Part of a small language model's weights: 28.5M parameters.
Each number is 128 + 24 x the weight over the matrix's rms, rounded and kept within 0 to 255. Layers, rows and columns count from 0.

# layer 4 MLP gate, 1024x384, rms 0.128, rows 297-314, columns 128-255
[[131 155 175  96 107 139 121 115 125 100 126 135 125 107 118  99 160 108 155 131 180 125 133 116 104  89 141 139 136 123 165 160 148 148  96 110 104 133 130 111 123 102 128 103 110  70 104 132 125 129 100 105 145 146  91 132 156 145 136 107 112 123 107 100 140 123 145 111 117 140 174 114  99 116 174 134 133 149 138 195 127 155 139 118 110 152 139 152 114 130 120  97  99 155 169 124 118 108  83 126 139 156 111 139 141 109 114 148 103 125 130 171 170 148 124 110 198 131 112 134 102 132 154 171 157 122 160 123]
 [156 105 103 138 124 120 136 142 133  98 129 142 133 134 131 146 137 138 110 163 107 135 109 101 125 137 132 138 137 120 125 145 151 139 109 176 122 124 131 131 178 160 138 165 155 132 107 147 108 148 141  91 130 122 158 117 139 120 157 173  65 112  95 163 128 107 126 110 158 144 149 113 137  95 128 127 128 150 147 119  81 118 123  86 142 114 135 136 137 147  72 139 123 137 100 139 111  97 123 149  97 134 103 136 143 103 110 135 139 158 198 153  85 157  92 106 133 141 154 126 118 139 121 118 114 171 116 123]
 [104 129  97 150 100 126 128  38 118 140 123 139 169 128 127 119 127 103  89 125 138  83 141 117 139  87 123 131 110 139 128 134 153 116 108  86 160 110 143 116 139  76 159 115 101 135  97 125 119 182 142 110 138 102 139  76 117 124 153 168 111 145  94  67 120 115 132 142 112 103 153 136 169 151 133 170 136 143 114  97 129 105 137 107 137 125 149 157 113 119 144  82 124 109  97 118 156 139  96 111 142 107 192  90 116 166 145 134 124 121 133 159 168 103 144 104 106 108  90 125 146 137 123 107  99 134 131 121]
 [167  75  70 115 136 136 116 149 103 108 129 144  85 143 157 138  87 129 130 104 101  97 102 177 102 129  94 117  92 108 131 132  89 134 145 125 146 111 118 128 154 131 132 147 129 144 113 101 109 144  98 108 124 137 120 162 159 126 111 142  89 126 122 170 146 130 104  89 154 132 110 121 152 133 137 129 161 106 113 118 131 150 126 133 128 134 121  93 168 127 116 114 127 130 157 125 128 136 167 135 145 164 102 102  48 158  87 114 131 115 103 110 121 131 105 101 134 127  93 134 105 108 109 139  98  87 116 135]
 [ 91 120 151  94 135 117 122 100 142 163 109 100 113 124 124 103 158 123 133 131 115 135 133 133  95 144 153 154 143 148 143  93 118 153  90 116  91 124 129  87 138 158 111 123 103 108 134 119  75 166  97 129 139 150 144 155 130 114 127 155  90 153  98 118 121 145 142 156 152  84 124 128 160 102 124  91  96 156  99 127 128 111  89 116 168 128 120 124 134 108 104 131 143 108 103 129 104 137 107 141 138 104 126 130 127 159 110 115 132 104  77 107 137  86 144 158 119 126 128 149 149 134 151 181 127 141 124 117]
 [131  95 104 161  92 118 163  90 141 159 129 122 115 115 138 106 144 138 121  99 130 131 108 121 126 133 111  90 138 137 132 158 111 130 156 141 140 162 108  74 144 142 153 149 119 150 112 160  85 118 137 135 118 105 116 120 158 154 129 142 129 130 134 100 108 114 147 137 139 151 129 139 117 102 135 130 160  97 160 124 107 136 140 139 109 139 143 120 152 126 181 144 146 159 147  80 144 128 114 167 127 131 120 115 145 131  96  93  81 140 108 145 181 123 117 106 150 159 123 134 125 116 166 118 141 111 110  90]
 [136 164 142 149 112 130 140 113 127 153 149  88 139  94 135 163 113 139 132 129 124 147  99 120 107  63  69 121 107 107 176 124 115 152 125 109 140  69 116 123 111 152 113  76 145 195 147 102 130 123 136 120 178 108  92 140 151 127 102 152 135 141 137 139 128 113 132  77 121 106 118 134 118 119 143 106 151 113  89 154 122 116 100 160 101 191 116  85  78 143  68 140 114  77 139 130 125 148 108 112 102 143 150 109 104 151 161 161 115 124 120 120 127 100 130  88 104 103 111  73 106 118 103 177 129 128 114 150]
 [144 173 125 105 107 113 136 114 117 123 148 145 117 137 173 151 110 127 152 123 159 146 144 145 119 125 141 180 145 140 139 132 146 145 172 112 143 130 127 114 163 139 136 139 105 118 150 165 134 158 123 110 148 136 110 139 133 102 139 147  99 106 132 134  96 110 135 112 157 107 141 113 128 105 153 118 107 100  90 121 122 137 118 166 157 106 150 161 128 130 153 172 118  99 159 116 129 154 138 148 123 119 143 130  92 150 117 126 158 179 100 138 100 132 115 134 115 128  97 133 140 127 132 111 142 136 124  80]
 [171 162 100 100 137 137 129 151 127 135 130 119 139 151  97 118 111 141 106 138 126 118 112 152  96  93 102 178 108 164 112 119 129 140 139  77 132 135 101 151 120 162 171 127 152 157 104 152  97 125 143  87 157 102 110 124 117  93 107 130 198 145 101 108 159 151 147 111 131 126 144 116 195 142 101 142 181 132 115 101 125 113 145 176 118 136 126 109 168 107  97  98 117 142 131 131 136 130 189 111 123 172 149 118 103 100 147 146 139 136 132 127 100 110 104 125 157 115 138 108 166 118  84 168 179 144 116 136]
 [138 102 137 168 109 143 128 144 107 121 129 111  83 130 134 109 114 114 138 114  93 149 120 119 126 152  98  86 102 155 131 166 165 119 119  97 108  96  93 184 186 145  78 137 166 107 104 121 106 121 124  92 134 103 121 113 103 112 129 134  89 124 126 106 108 123  76 135 121 147 123 104 157 127 114 138  99  85 137 168 104 127 106 133 111 132  88  89  67 127 111 138 146 163 124 138 129 145 117 134  98  96 153 122 106 123  98 102 101 139 116 122 159 137  85 178  66 144 157 142 156 171 123 114 149 133 109 122]
 [153 106 127 153 117 113 132 158 142 134  89 102 135 120 124  89 156 133 178 138 138 128 139 134 169 125 120  91 152 127 136 137  96 128 129 134  87 113  90 104 165 103 124 148 121 157 139 121  87 151 130 137 130 116 141 146 121 127 123 132 136 154 152 137 123 129  89  83 126 111 135 109 135 167  85 157 114 110 138 173 109 114 129 137 132 124 137  99 133 118 146 142 135 155 141  52 136 126 141 163 128  88 129 144 102 140 167 169 110 117 135 161  99 172 107 112 152 151 139  76 127 123 138 128 129  57 106 101]
 [138 115 110 150  99 105 116 146 114 116 171 158 108 139 141 128 110 138 146 161 140 129 162 134 159 158 131 149 114 103 120 133 146 202 131 142  97 140 149  98 134 121 119 136 119 133 124  83 175  85 118 140  94 103  93 106 133 180 127 130 120 167 129 103 150 130  93 151 119 158 142 130  88  75 124 110 165 139 153  93  85 127 145 117 129 160 122 115 159 151 106  97  76 131 121 133 170 126 104 174  96 124 188 131 124 147 108 146 125 123 156 129 100 144 107 129 135 105 117 157 111  92 105 125 148 110 133 115]
 [120 125 141 162 172 133 137 114 137  89 138 176 140 119 149  85 122 147 114 117  99 163 106 126 163  90 103 113 119 115 128 159 113 124 101 113 158 134 138 128 129 112 125 108 146 129 123 188 130 143 116 109 130 166 191 121  89 148 141 140 148 128 100 108 115 145 146 124 151 166 133 149 142 194 122 137 154  89  91 163 125  86 102 161  98 126 174 137 145 129  86 105 150 141 107 172 113 148 151 141  51 121 116 166  99 104 181 118 105 100 154 117 155 187 140 126  97  85 135 119 190 129 164  80 135  80 164 110]
 [132  80  77 154 137 146 150 119 135 100  74 147 140 122  87 128 130 111 128 158 130 157 184  95  71 131 139 109 136 122 157 119 127 119 110 140 107 127 131 133  92 133  85 135 140 138 151 142 109 151  76 135 157 125 127 115  99 187 105 163 112 159 132 108 156 130 132 112 131 124 144 130 158 152 113 113 123 119 132 154 143 142 147 104 146 109 123 125 100 161 176 117 105 134 111 149 159 103 147 153 141 114  98 142 113 155 129 143 138 124 120 128 118  98 141 119 129 152 115 168 158 142 139 155 142 100 115 134]
 [126 144 112 107 121 106 148 164 111 102  97 141  81 145  89 171 135 122 135 136 143 127 159 178 104  90 116 144 113 149 182 122 143 149 128 146 105 109 110 149 133 102 127 131 155 136 112  95  88 146 111 149 141  90 146 145  86 133  94 108 164 154 177  89  95 119  96 143 144 119 139 111 131 134 166 126 110 110 154 117 133 128 116 144 124 131 160 118 163 113 108 131 119 148 144 106  86 152  97 149 144 137 146 118  64  80 113 144 130 173 124 173  98 125  89  97 160  89 114 161 100 116 111 137 139 108 128 158]
 [149  74 155 162 119 115 100 146 178  48 173 148 109 110 140 105  86 115 132 153 137 153 148 110 113 124 139 110  97 166 175 155 131  98  99 129 119 144 142 117 100  91 145 145 137 121 135 129 156 116 125 101 163 154 143 165 139 123 131 108 114 150 140 171 114 107 121  79 119 103 115 138 131 135 144 129 110 135 125  89 106 136 128 137 162 148 141 147 136 119 147  76 125 152 126 119 151 133 117 141 139 116 157 123 171 135 180 140 130 139 138 128 157 154 118 163  95 215 166 127 145 134 146 151 105 128 143 134]
 [139 132 114 128 134 178 134 122 137 162 134 103 117  98 152 135 178 146 113 128  90 107 105  82 111 118 145 131 139 116 105 148 122 118 114 123 138 137 115 156 123 122 145 107 145 150 138 125 120 132 110 131 102 101 140 190 131 130 136  81 102 126 131 150 134 102 107  88  94 154 125 147  77 147 121  94 130 137 164 148 146 118 137 134 169 138 138 140 123 119 121 125 111 164 127 150 177 160 174 168 109 103  96 140 122 113 135  93 123 116 139 131 128 129 126 122 150 149 106 128 132 110  91 132 155 104 104 118]
 [117 135  90 195 112 104 192  87 154 111 164 161 154 139 138 114 136 109 140 131 127 145 141  93 110  90 142 163 123 140 114 137 170  98 154 105 121 123 108 141  78 142 136 106 128 137 185 171 162 123  96 105 106 121 121 140 159 133  91  94 118 141 135 115 121  94 138 157 106 149 109 116 137 121 149 100  81 159 150 116 135 153 174 118 164 140 114 161 140 108 148 141 114 155  90 161 106 117 132 112 141 132 167 125 142 101 102 108 121 126 165 129 147 117 122 113  87 168 126 126 148 138 139 109 160 136 126  98]]
# layer 4 MLP up, 1024x384, rms 0.133, rows 297-314, columns 128-255
[[125 149  98  99 125 138 119 111  66  90 158  93 130 128 118 148 123 102 101 130 121 126 131 126  87 159 113 143  85 127 103 103 197  89 132 153 141 158 119 109 153 135  98 120 155 102 151 107 138 159 121 115 114 115 132 148 159 137 118 118 163 150 147 101 144 111 126 142 135  93 110 171 125 107 152 121 130 152 143 126 166  88  95 103  99 136 125 130 134 119 123 143 131 117 114  92 121 127  89 111 129 152 128 128 113 135 113 105 101  96 177 130  81  91 126 140 106 109 128 151 110 163 136 131 121 122 162 154]
 [138 141 143  66 136 148 134 129 137 114 172 137 101 122 179 132 142 158 103 113 178 148 143 142 118 117 133 150 115 120 140 110 164 134 124 129  78 119 125  87 134 139 144  90 156 124  93  75 128 138 104 130 115 166 122  89 142 107 159 106  81 129 138 127 123 126 154 159  88 113 164 145 143 120 174 137 141 114 105 132 132 101 125 155 119 145 160 108 108 154 144 140 143 113 164  66  86 134 164 133 125  90  84 101 170 101 113 131 114 114 190 155 143 115 128 116 133 138 139 114 146 134 132 124 144 139  94 100]
 [135 172 119 141  91 131 149  91 118 109 102 100 121 114 133 123 113 117 131 122 134 111 123 146 160 166 124  90 116  95  84 151 124 125 145 139 146 126 137 107 111 166 155  98 116 137 144 142 107 153 124 157 147 149 151  76 125 111 151  58 125 112 160  96 119 125 173 132 151 151 113 152 174  88 158 107 185  96 170 124  88 136 147 107 108 122 163 112 159 154  90 129 116 124 152 165 128 114 121 173 124 130 139  91 123  95 129 114 124 131 115 104 122 105 178 143 124 118 110 145 115 169 118 127 110  76 141 100]
 [108 134 165 147 112 138 140 113 133  99 153  94  96 121 112 144 148 114 116 135 149 130 132 123 105 152 138 107 152 139 128 125  95 150 135 141 151 110 147 158 122 166 115 178 156 133 160 132  98 129 126 120 115 123 151 127 130 156 133 139 148 109 146 189 157  85 124 146 118 135 147 125 110 101 141 111 125 106 155 126 174 154 130  89 148 116 103 111 159 153  99 133 133  82 153 154 139 131 120 148 105 142 128 151 159 113 128 115  72 108 122 158  66  81 118 101 141  98  93 107 121 161 129 129  91 122 150 128]
 [134 115 170 158 136 127 123 153 115 143 145  97 141 142 106 136 153 146 134 130  77 132 139 105 142 126 143 142 148 131 152 152 131 163 142 146 137 104 164 151 154 138 127 135  89 106 149 157 128 127 156 104 188 119 134 112 157 145  94 117 122 146 141 152 112 139  94 148 137 109 128 159 130 156 120  76 115  90 163 108 109 134 120 124 177  84 147 104 114 125 119 134 121 118 140 120 142 113 124 159 129 102 147 122 104 164 118 140 149 123 127  98  87 151 141 121 116 142 123 166 117 136 133 149 142  93 132 125]
 [108 116 126 127 133 144 119 119 114 145 151 148 110 123 147 107 116 136 138 133 131 122 142 115 139  96 153 118 157 126 123 124 141 109 115 141 106 125 131 122 115 148 151 102 109  94 135 106 106 111 103 144 115 113 118 132 120 143 133 136 105 149 153 145 109 102 139 160 133 124 135 108 141 148 152 160 167 132 160  79 138 164 136 124 159 146 153 117 115 136 111 103 161 139 147 126 150 118 119 149 134 138 126 136 148 159 103 141 112 129 102 137 117 102 173 124  82 126 121 146 150 170 135 143 140 101 116 124]
 [120 149 111 116 128 127 115  96 129 151 115 133 113 125 148 155  85 169 129 119 127 145  92 164 153 115 113 158  97  97 107 109 139 146  96 179 128 102 149 102 147  98  92 129 101 108 102 114 130 158 121 142 168 111 141 103 121 157 150 156  81 125 126 125 160 147 122  92 134 101 117 142 175 110 109 102 159 143  59 143 150 150 154 133 124 117 110 137 148 108 141 102 183 133 125 104 119 104 128 155 126  80  74 144 163  92 134 120  90 134 134 162 176 142 119 112 140 102 129 120 132 171 137 149 117 127 127 123]
 [161 146 148 114 153 156 163 166 121 135 168 144 146 146 127  59 131  97  76 134 127 139 124 154 152 122 130 122 129 125 143 134 124 136 127 112 128 150 191  93 119 124  75 132 100 100 120  97 140 116  99 126 132 140 102 153 112 130 138 113 148 111 147 123 131 174 161 159 123 128 138 109 149 116 146 127  97 127 139 143 148  91 130 125 177 124 133 158 145 157 127 125  81 101 134  94 116 156 142 156 130 100 112 100 130  69 100 112 142 127  59 121 138 107 142 171 121 149 140 126 134 128 120 126 118 156 144 119]
 [111 125 107 163 129 132 176 165 147 126 106 115 172 150 109 177 125 130 141 128 108 118 154 129 125 152  83 117 134 167 150 111 127 175 170  86 123 130  86 143 121  99 107 119 138 141  81  79 129 122 139 134 117  92  84  83 135 131 158  99 120 140 127 113 137 129 178 179 131 167 148 130 108 140 122 148  95 186 109 133  81 141 111 155 102 139 102  78 127  74  84 156 130 132 111 166 168 147 114 113 157 137 116 139 176  81 121 171 122 127 106 125 112 179 142 122 152 121 141  78 144 118 118 133 121 155  94 134]
 [116  99 114  92 120 120 118 126 108 151 154  84 149 186 174 131 110 158 114 135  87 108 124 150  99 156 120 140 142 102 135 118 134 167 152 118 102 148 115 160 163 140  86 129 154 112 129 101 131 106 170 152 117 122 110 134 121 183 109 158 122 134 101 159 107 165 153  91  88 121 117 123  75 149 127 130 172 154 128 115  98 126 144 100 120 123 126 132 188 106 122  63 131 127 117 128 166 119 114 124 148 112  83 129  88 135 135 138 122 166 101 109  92 151 118 152 113 105 131 113 134 160 124 123 125 157 111 119]
 [109 123 118 129  71  95 113 117 143 159 114  86 117 167 127  94  83 147 170 110 148  83 158 138 122 144 138 123 101 127 108 158 192 111 146 137 167 123 146 157 133  94 121 147 163 124  99 139 104 108 179 128  90 133 109 118 152 117 107 116  85 115 159 106 141 129 106 209  98 130 116 116 129 165 103 153 160 111 143 115 151 158 123 129 114 173 149 182 144 139 108 137 102 149 131  92 125 116 118 118  92  73 200 167 133 128 120 135  49 122 121  92 110 121  98 136 158 164 107 153 121 107 113 108 115  98 131 131]
 [117 135 146 176 121 143 150 125 173  98 124 115 109 180 113 114  79 124 127 164 135 104 167 111 123 134 164 106 118 158 167 107 126 138 144 156 146 162 104 141 152 132  84 102 133 128 155 116 114 135 120 107 116 174 173 106 143 116  96 157 131 115 132 123 135 117 140 120 113 130 136 139 179 185 104  97 118 131 132 100 129  78 120 147 134 104 183 125 116 129 136 143 120 164 102 147 134 156 141 149 136 126 104  68 130 121 124 116 152 123 151 138 163 103 127 132 210 169 142 119 145 118 174 142 170 121 166 166]
 [159 111 108  95 121 122 125 144  84 146  99  90 139 181  93 107 174 134 189 139 155 127  96 145 116 122 120 121 149 125 166 141  92 132 144 150 137 126 123 125 166 156  77 162  83  99 107 144 104 116 131 131 123 119 135 184 132 132 124  79 131 145 148  98 141 148 187 107 156 153 128 104 119 100 143 148 100 154 111 116 138 141 103 140 121 118  67 109 146 135 117  89 175 149 112  82 101  88 159  98  91 135 117 161 143 139  91 109  82 104 103 164 103 128 138 124 140 114 111 102 101 126 125 150 134 145 138 132]
 [ 83 122 117 127  90 144 118 129 117 171 116 170 115 110 143  93 132 100 123 140 161 148 141  78 122 112 110  99 143 141  73 145 136 146 122 120 125 106 143 100 123 119 120 116 126 150 162 123 163 116 130 110 140 141 144 133 132  85 145 108 142  98 135 168  72 105 126 110 137 112 111 143  76 164 157  88  93 160 127 131 128 117  96 129 118 148 117 119 148 120 140  81 122 141 106 101 147 120 169 118 155  86 138 170 130  95 144 111 115 115 136 134 133 135 108 182 144 126 144 136 132 130 134 116 133 143 154 102]
 [146 130 144 105  86 103 132  51 130 101 158 105 156 109 158 122 118 169 139 157 129 165 122 149 157 141 113  90 176 129 168 168 159 162 135 157 135 129 104 119 114 171 105 127 121 110 112 104 125 107 124 135 151 139 143 167 107 106  99 114 135  90 120 102 142 167 101  73 154 172 141 111 100 153 171 132 124 126 142 113 131 114 107 115 160 152  98  98 153 140 116 122 107 137  82 132  58 133 163 110 130 142 113 113 136 103 113 148 130 144 158  86 120 104 127 124 141 136 123 132 121 132 120 118 123 138 167 143]
 [ 93 124 125 159 137  90 139 122 131 147 144 126 119 122 127 122 125 106  95 157 142 156 147 126 114 161 103 138 156  99 133  79 136 132 130 124 126  81 120 103 156 135 158 147 138 124 132 151 150 149 137 131 114 159 145 108 174 139 105  92 105 137 123 114  95 105 125 125 144  44  86  97 114 158 144 126 127 145 101 132  93 170 146 127 106 111 119 141  91 140 123 135  96  87 121 142 124 155 115 118 128 141  90 151 115 126 152 129 111 111 121 129 148 105 158 104 105 129  88 180  57 108 132  97 105 102 158  99]
 [148 135 129 153 134 140 127 130 115 169 136 104  82 127 138 128 147 127 172 119 122 151 143 115 109 131 134 105 108 163 137 110 120 113 165 153 132 112 159 144 119 129 137 105 145 164 113 151 102 155  98 145 138 175 110 139 109 143 143 116 175 153 146 117 143  55 195 123 127 143 153 176 113 131 124 116 128 160 118 128 148  94 124 155 134 110 145 146  92 138 136 105 122 136  78 106 169 134 114 147 111 124 133 165 101 133  85 135 123  86 166 136 115 145 138  95  96 177 122 127 130 109 125  76  96 124 105 126]
 [134 111 103 157 126 142 153 126 112 124 117 106  86 149 167 134 135 125  93  93 137 145 114  99 107 107 117 167 122 139 109 129 134 108 138 152 152  93 151 143 138 150 123 141 117  74 148  94 173 150  88 144  82 178 110 135  96 112 123 142 160 104 117 166  98 124 133 143 111 161 145  86 139 120 107 154 174 129  82 114 130 122  97 113 141 126 140 132 140 134 101 115 119  74 132 181 167 141 177 125 145  83 102 104 123 130 135 126 119 163 140 119 124 135 120 136 138  37 134 146 161 118 150 118 127 115 165 134]]
# layer 4 MLP down (transposed), 1024x384, rms 0.123, rows 297-314, columns 128-255
[[149 152 149  87 118 136 133 143 123  88 142 136 157 150 129 126 165  52 164 140 142 125  93 162 108 110 126 139 119 142 102 129 147 120  97 132 111 142 118  69 133 113 119  91  93 133 105 164 110 152 136 101 126 118 145 136 135 112 115 124 122 189 152 101 132  87 118 185 132 106 126 124 148 136 151 135 133 135 149 149 169 139 143 136 140 117 144 187 150 161  93  87 124 135 161 144 139 123 120 129  90 182 142 118  85 141 100 139 132 119 127 122 124 147  82 132 145 124 131 101  87 136 167 156 130 114 139 122]
 [114 153 138 143 138 131 109 143 131 114 127 106  91 113 146 114 181 120 145 176 146 124  89 117 133  94 108 107 117 119  76 146 114 126 119 173 142 142 125 145 103 139 121  87  85  91 148 165 119  95 178 101 139 131 129 166 116 117  82 117 125 119  90  88 176  88 132 120 174 167 131 108 151 126 141 107 153 126 120 121 115 118 104 106 126 106 107  88 134 160 111 151 134 110 151 179 123 141  95 103 132  78 104 124 108 154 140 154 135  77 117 115 140  51 110 148 106 157 138 131 133 128 142 110 126 147 178 137]
 [126 108  71 112 129 141 136 151 164 172 139 194 127 135  79 111 137 129 125 113  99 180 152 139 155 103 117 140 153  99 115 127 131 109 116 147 123 153 126 116 113 131 162 134 146 160 182 155 104 150 112  76 124 151 102 118 150 118 122 163 105 113 115 125 168 109  90  85 119 174 152 139 140 135 108 164 121 158 103 110 124  84 121 146 136 112  99 101 187  95 100 127 146  90 146 168 134 149  85 100  92 137 136  71 140  91 107 142 107 118 152 111 140 112 120 173 106  83 122 103 170 161 120 100 132 168 170 113]
 [117 151 173 146 165 157 115 109 175 115 113 111 117 113 135 146 133 125 109 119 114 175 121 102 162 127 127 135 152 122 114 114 115  76 112 154 120 123 121 124 116 129 116 132  69 139 124 141  86  95 133 137 145 107 130 107 145 116  96 127 168 112 158 162 157 150 110 179  45 125 105 157 124 123  64 122  67 107 116 122  81 144 112  80 133 144 111 159 124 142  91 130 149 126 135 157 128 139  84 146 101 145  97 124 160  71 112 150 140 111 133 130 139  92 130 136 164 164 140 134 151 118 131 114 124 146 142 167]
 [128 133 135 131 101 113 166 152 121 107 113 129 136 112 131 143 119 159 128 146 141 152 118 132 109 118 126 115 103 116 134 148 134 136 108 134 179 128 103 139 160 160 116 108 135 122 100 142 101 106 142 104 112 162 165 107 122 134 144 140 153  86 128 122 137 128 126 117 126 130 126 155 127 138  99 152 154 155 142 127 166 158 142 130 155 168 115 152 122 122 110  71 130 128  95 109 134 122 112 125 159 101 157 115 127 141 167 165 103 120 133 172 137 139 146 103 100 143 154 149 134 120 128 150 168 117 154 164]
 [132 142 120 131 133 161 114 153 115 160 105 143  99 136 114 108 100 141 108 100 151 164 161  90 144 118 158 142 123 106 102 113 115  85 125 117 134 128 114 113 121 155  90  96 100 163  93 121 160 110  70 182 168 129 136 124 116 151 105  85 151 140 157 118 107 119 139 124 175 139 110 112 119 142 125 128 133  99 160 152 119 134 192  86 139 106 105 108  22 127 134 111 137 118 128 147 109 149 144 103 144 122 151 151 152 125  89 102 107 130  98 128  84 120 127 128 123 120 111 113  87 116 114  92  98 116  91 107]
 [139 172 119 135 102 129 126 123 112  86 110  97 121  91 113  95 122  86 128 150 137 153 103 125 104  76  98 134 100 141 130 129 143 141 164 174 110 123 156  93 138 141 112 120 179 113 125  95 104  91 135 142 111 110 145  98 123 114 116 151 130 113 115 118 130 111 149 140 134 115 150 133 135 160 158 160 114  56 151 150  62 118 133 140 148 129 141 135 114 119  97  99 123  77 112  91 140 145 147 132 153 150 154 116 158 166 174 139 136 149 114 111 137 125 124 149 157 110 112 131 111 132 120 152 112  87 154 158]
 [109 140  93 166 109 140 138 163  91 100  88 151  78 165 183  71 118 113  99 127 112 123 204  97 181 122 151 127 154 140  97  98 131 115  98 121 119 141 138 135 119 115 141 158 124 178 140 140 137 121 143 145 135 154 144 130 140 109  97 122 118 145 127 123 124  82 158 147 153 141  72 125 104 157 168 151 125 120 132  98 101  97 167 151  89 104 157 153  97  66  95 105  97 111 116 133  83 143 103  79 168  99 119 181 121 104  92 119  74 144 111 145 115 148 134  83 154 102 128 108 118 139 124 125 134 133 123 128]
 [169 143 156 145 139 107 130 112 112 111 116 120 152 188 135 132 108  99 154 191 151  61 101 121 133  98 131 106 113 110 112 147 137 143 140  97 114 109  98 112 142 113 145 114 126 110 161 129 106 142 148 155 129 148 117 108  59 145 147 124 128 130  82  97 114 116 161 154 128 129 138 131 140 139 109 128 133 121 129 124 133 163 135 113 104  98  86 151 211  97 129 120 124 105 126 119 119 110 164 131 102  96 147 124  77 132 162 143 108 119 141 111 146  91 120 129 153 100 146 201 154 115 155 125  93 130 150 102]
 [108 136  82 132 113 134 105 143 111 178 106 134 118 127 122 149 118 114 108 131 112 137 152  62 163 137  93 152 145 137 137 119 138 146 148 120 144 145 153 102  88 127 165 160 107 112 122  97 138 111 139 112  76 117 148 100 114  91 120 128 123 140 121  94 180  93 148 158 159 120 122 157 121  94 165 168 124 163 118 128 160 126 165 124 154 152 101 128  29 135 121 122 143 116 122 134 133 184 121 106 152 143 131 154 129 129 127 140 151 130 130 125 163 109 136 147 170 132 109 108 135 119 159 107  78 141 122 139]
 [ 90 111 164 125 127  99 103  85 154  71 155 137  94 132 156 156 107 145  96 111 148 172 149 101 101 104 159  96 104 130 109 113 127 154 140 153 188 107 114 151 108 122 116  85 166 115 118 108 155 162 117 139 151 118  96 105 124  81 121  87 117 120 169 112 132 148 155 135 131  75 127 137 140 119 205 127 100 127 137 132 151 128  87 149 123 102 142 107  59 125  98 118 134  73 149 130 114 117 122 117 126  73 173 137 199 131 129 147 100 103 141 125 111  93 131 180 137 124 105 106 119 122 105 167 146 146 120 133]
 [137 110 128 148 112 115 137 141 136 133 152 159 167 146  93 127 128 124 110  68 123 144 158 120 130 119 104  72 132 136 173 107 143 111 140 143 137 145 117 119 124 150 131 139 173 133 134 137  91 122 109 154 179 142 113 130 154 100 134 109  83 131 103 118 136 101 118 121 125 124 150 129 147 157 139 179 148 150 149 117 121 134 119 128 105 132 153 129 133 158 122 107 157 113 144 111 144  98 200 101 127 105 143 135 142 103 157 128 137 154 106  79 145 148 160 113 133 120 146 111  99 114 132 130 133 121 124 136]
 [121 136 132  96 145  94 125 146  97 114  99 117 181 153 106 156 125 132  87 122 131 136 148 166 104 160 129 109 112 149  89 141 143 159 133 147  85 188 117 151 109 123 115 125 101 143 160 136 130 118 148 116 129  98 128 133  83 107 113  72 101 145 129 103 136 143 144 141 138 147 114 144  66 150 118 158 116 118 104 111 110 161  92 149 113 141  98 131 167 124 119 131 143 139  97 153 154 103 162 103 124 111 151 135 183 145 103 107 141 139 114  96 178 147 136  63 101 118 166 165 107 129 133 159 105 100 113 174]
 [108 115 161 113 128 122 149 124 136 126 121 159 146 112 125 142 173 148 154 146 120  96 123  46  68 139  94 152  97 170 108 126 110 125  88 130 157 115 122 140  73 111 134 119 122 138 155 125 160 141  84 104 141 155 144 109 146 122 136 111 142  90 114 103 142 118 141 122 126 119 151 164 101 123 167 135 135 141 127 121 130 112  96 120 133 140 140 115 110 149 149 105 150 108 111 140 114 148 165 130 148 122 110 119 121  90 135 179 127  91 103 128 131 142  93 115  90 134 144 182  71 152 130 142 154 128 162 102]
 [142  98  99 119 129 103 109 121 119 139 131 115 113 137 142 134 135 158 122 150 121 158 134 111 180 134 108  83 146 135 133 114 139 128 136 154 125 134 108 112 149 136 134 131  96  92 129 127 160 109 128 146 136 156 136 119 120  86 124 122 163 150 124 130 128 134 124 111 114 166 147 106  97 122 129 116  93 120  94 149 175 105  69 147 155 160 116 146  89 119 102  93 111 158 128 114 124 128 146 125 127 125 145  87  67 173 171 173 107 135 146 142 161 107  87 126 133 140 102 185 124 124 161 111 107 110 137 115]
 [148 132 160  98 126 174 165 132 104 140  99 199 148 132 144 103 133 129  77 112 101 148 144 104 141 148 129 155 157 129 158 111  87 130 106 143 130 128 126 126 155  89 105 154 123 152  83  43 128 119 105 107 151 139 117 159  97  86  85 145 114  99 131 120  96 127 150 131 116 129 115  99 105 145 133 100 118 135 150 105 131 121 116 140 133 111 173 129 155 128 154 131 165 137 114 141 157 104 154 111 123 118 171 155 160 102 113 155 174 113 132 135 144 130 165 139 104  92  87 104 143 112 156 101 139 132 155 153]
 [139 152 121 114 126 175 159 122 145 157 144 116 139 169 127 110 111 164 110 112 136  77 171 114 106 155 136 120  84 125 128 133 107 133 167 147 146 142  99 133 108 146  99 105 146 100 142  84 152 125 121 121 120 134 161 159 145 141 119  95 146 105 133 123 122  94 109  85 111 119 155 130 126 121 137 152 103 149 172 124 139  79 122 109 118 128 116  92 187 134 150 135 192 127 140 112 163 141 121 116  87  94 156 172 129  78 111 119 136 152 150 139 137 125 123  72 117 119 108 136 176 157 135 164 104 111 118 130]
 [178 131 155 110 123  96 128 152 147 140 154 103 133 122 150 114 154 133  96 108 150 136 118  91 115 153 115 184 136 125  74 151  76 100 103 110 138 135  96 131 138 173 117  82 119 150 108 124 145 154 113  95 123 134 107 126 123 115  99 150 126 120 158 130 121 106 124 128  96 111 140 125 119 148 152 106 122 125 138 105 116  99  72 118 114 104 119 182 127 111 130 141  96 100 152 127  99 153 100  85 166 135  96  89 129 158 153 134 101 171  96 136 119 121 155 145 116 162 127 135 110 125 114 129 111 123 105 139]]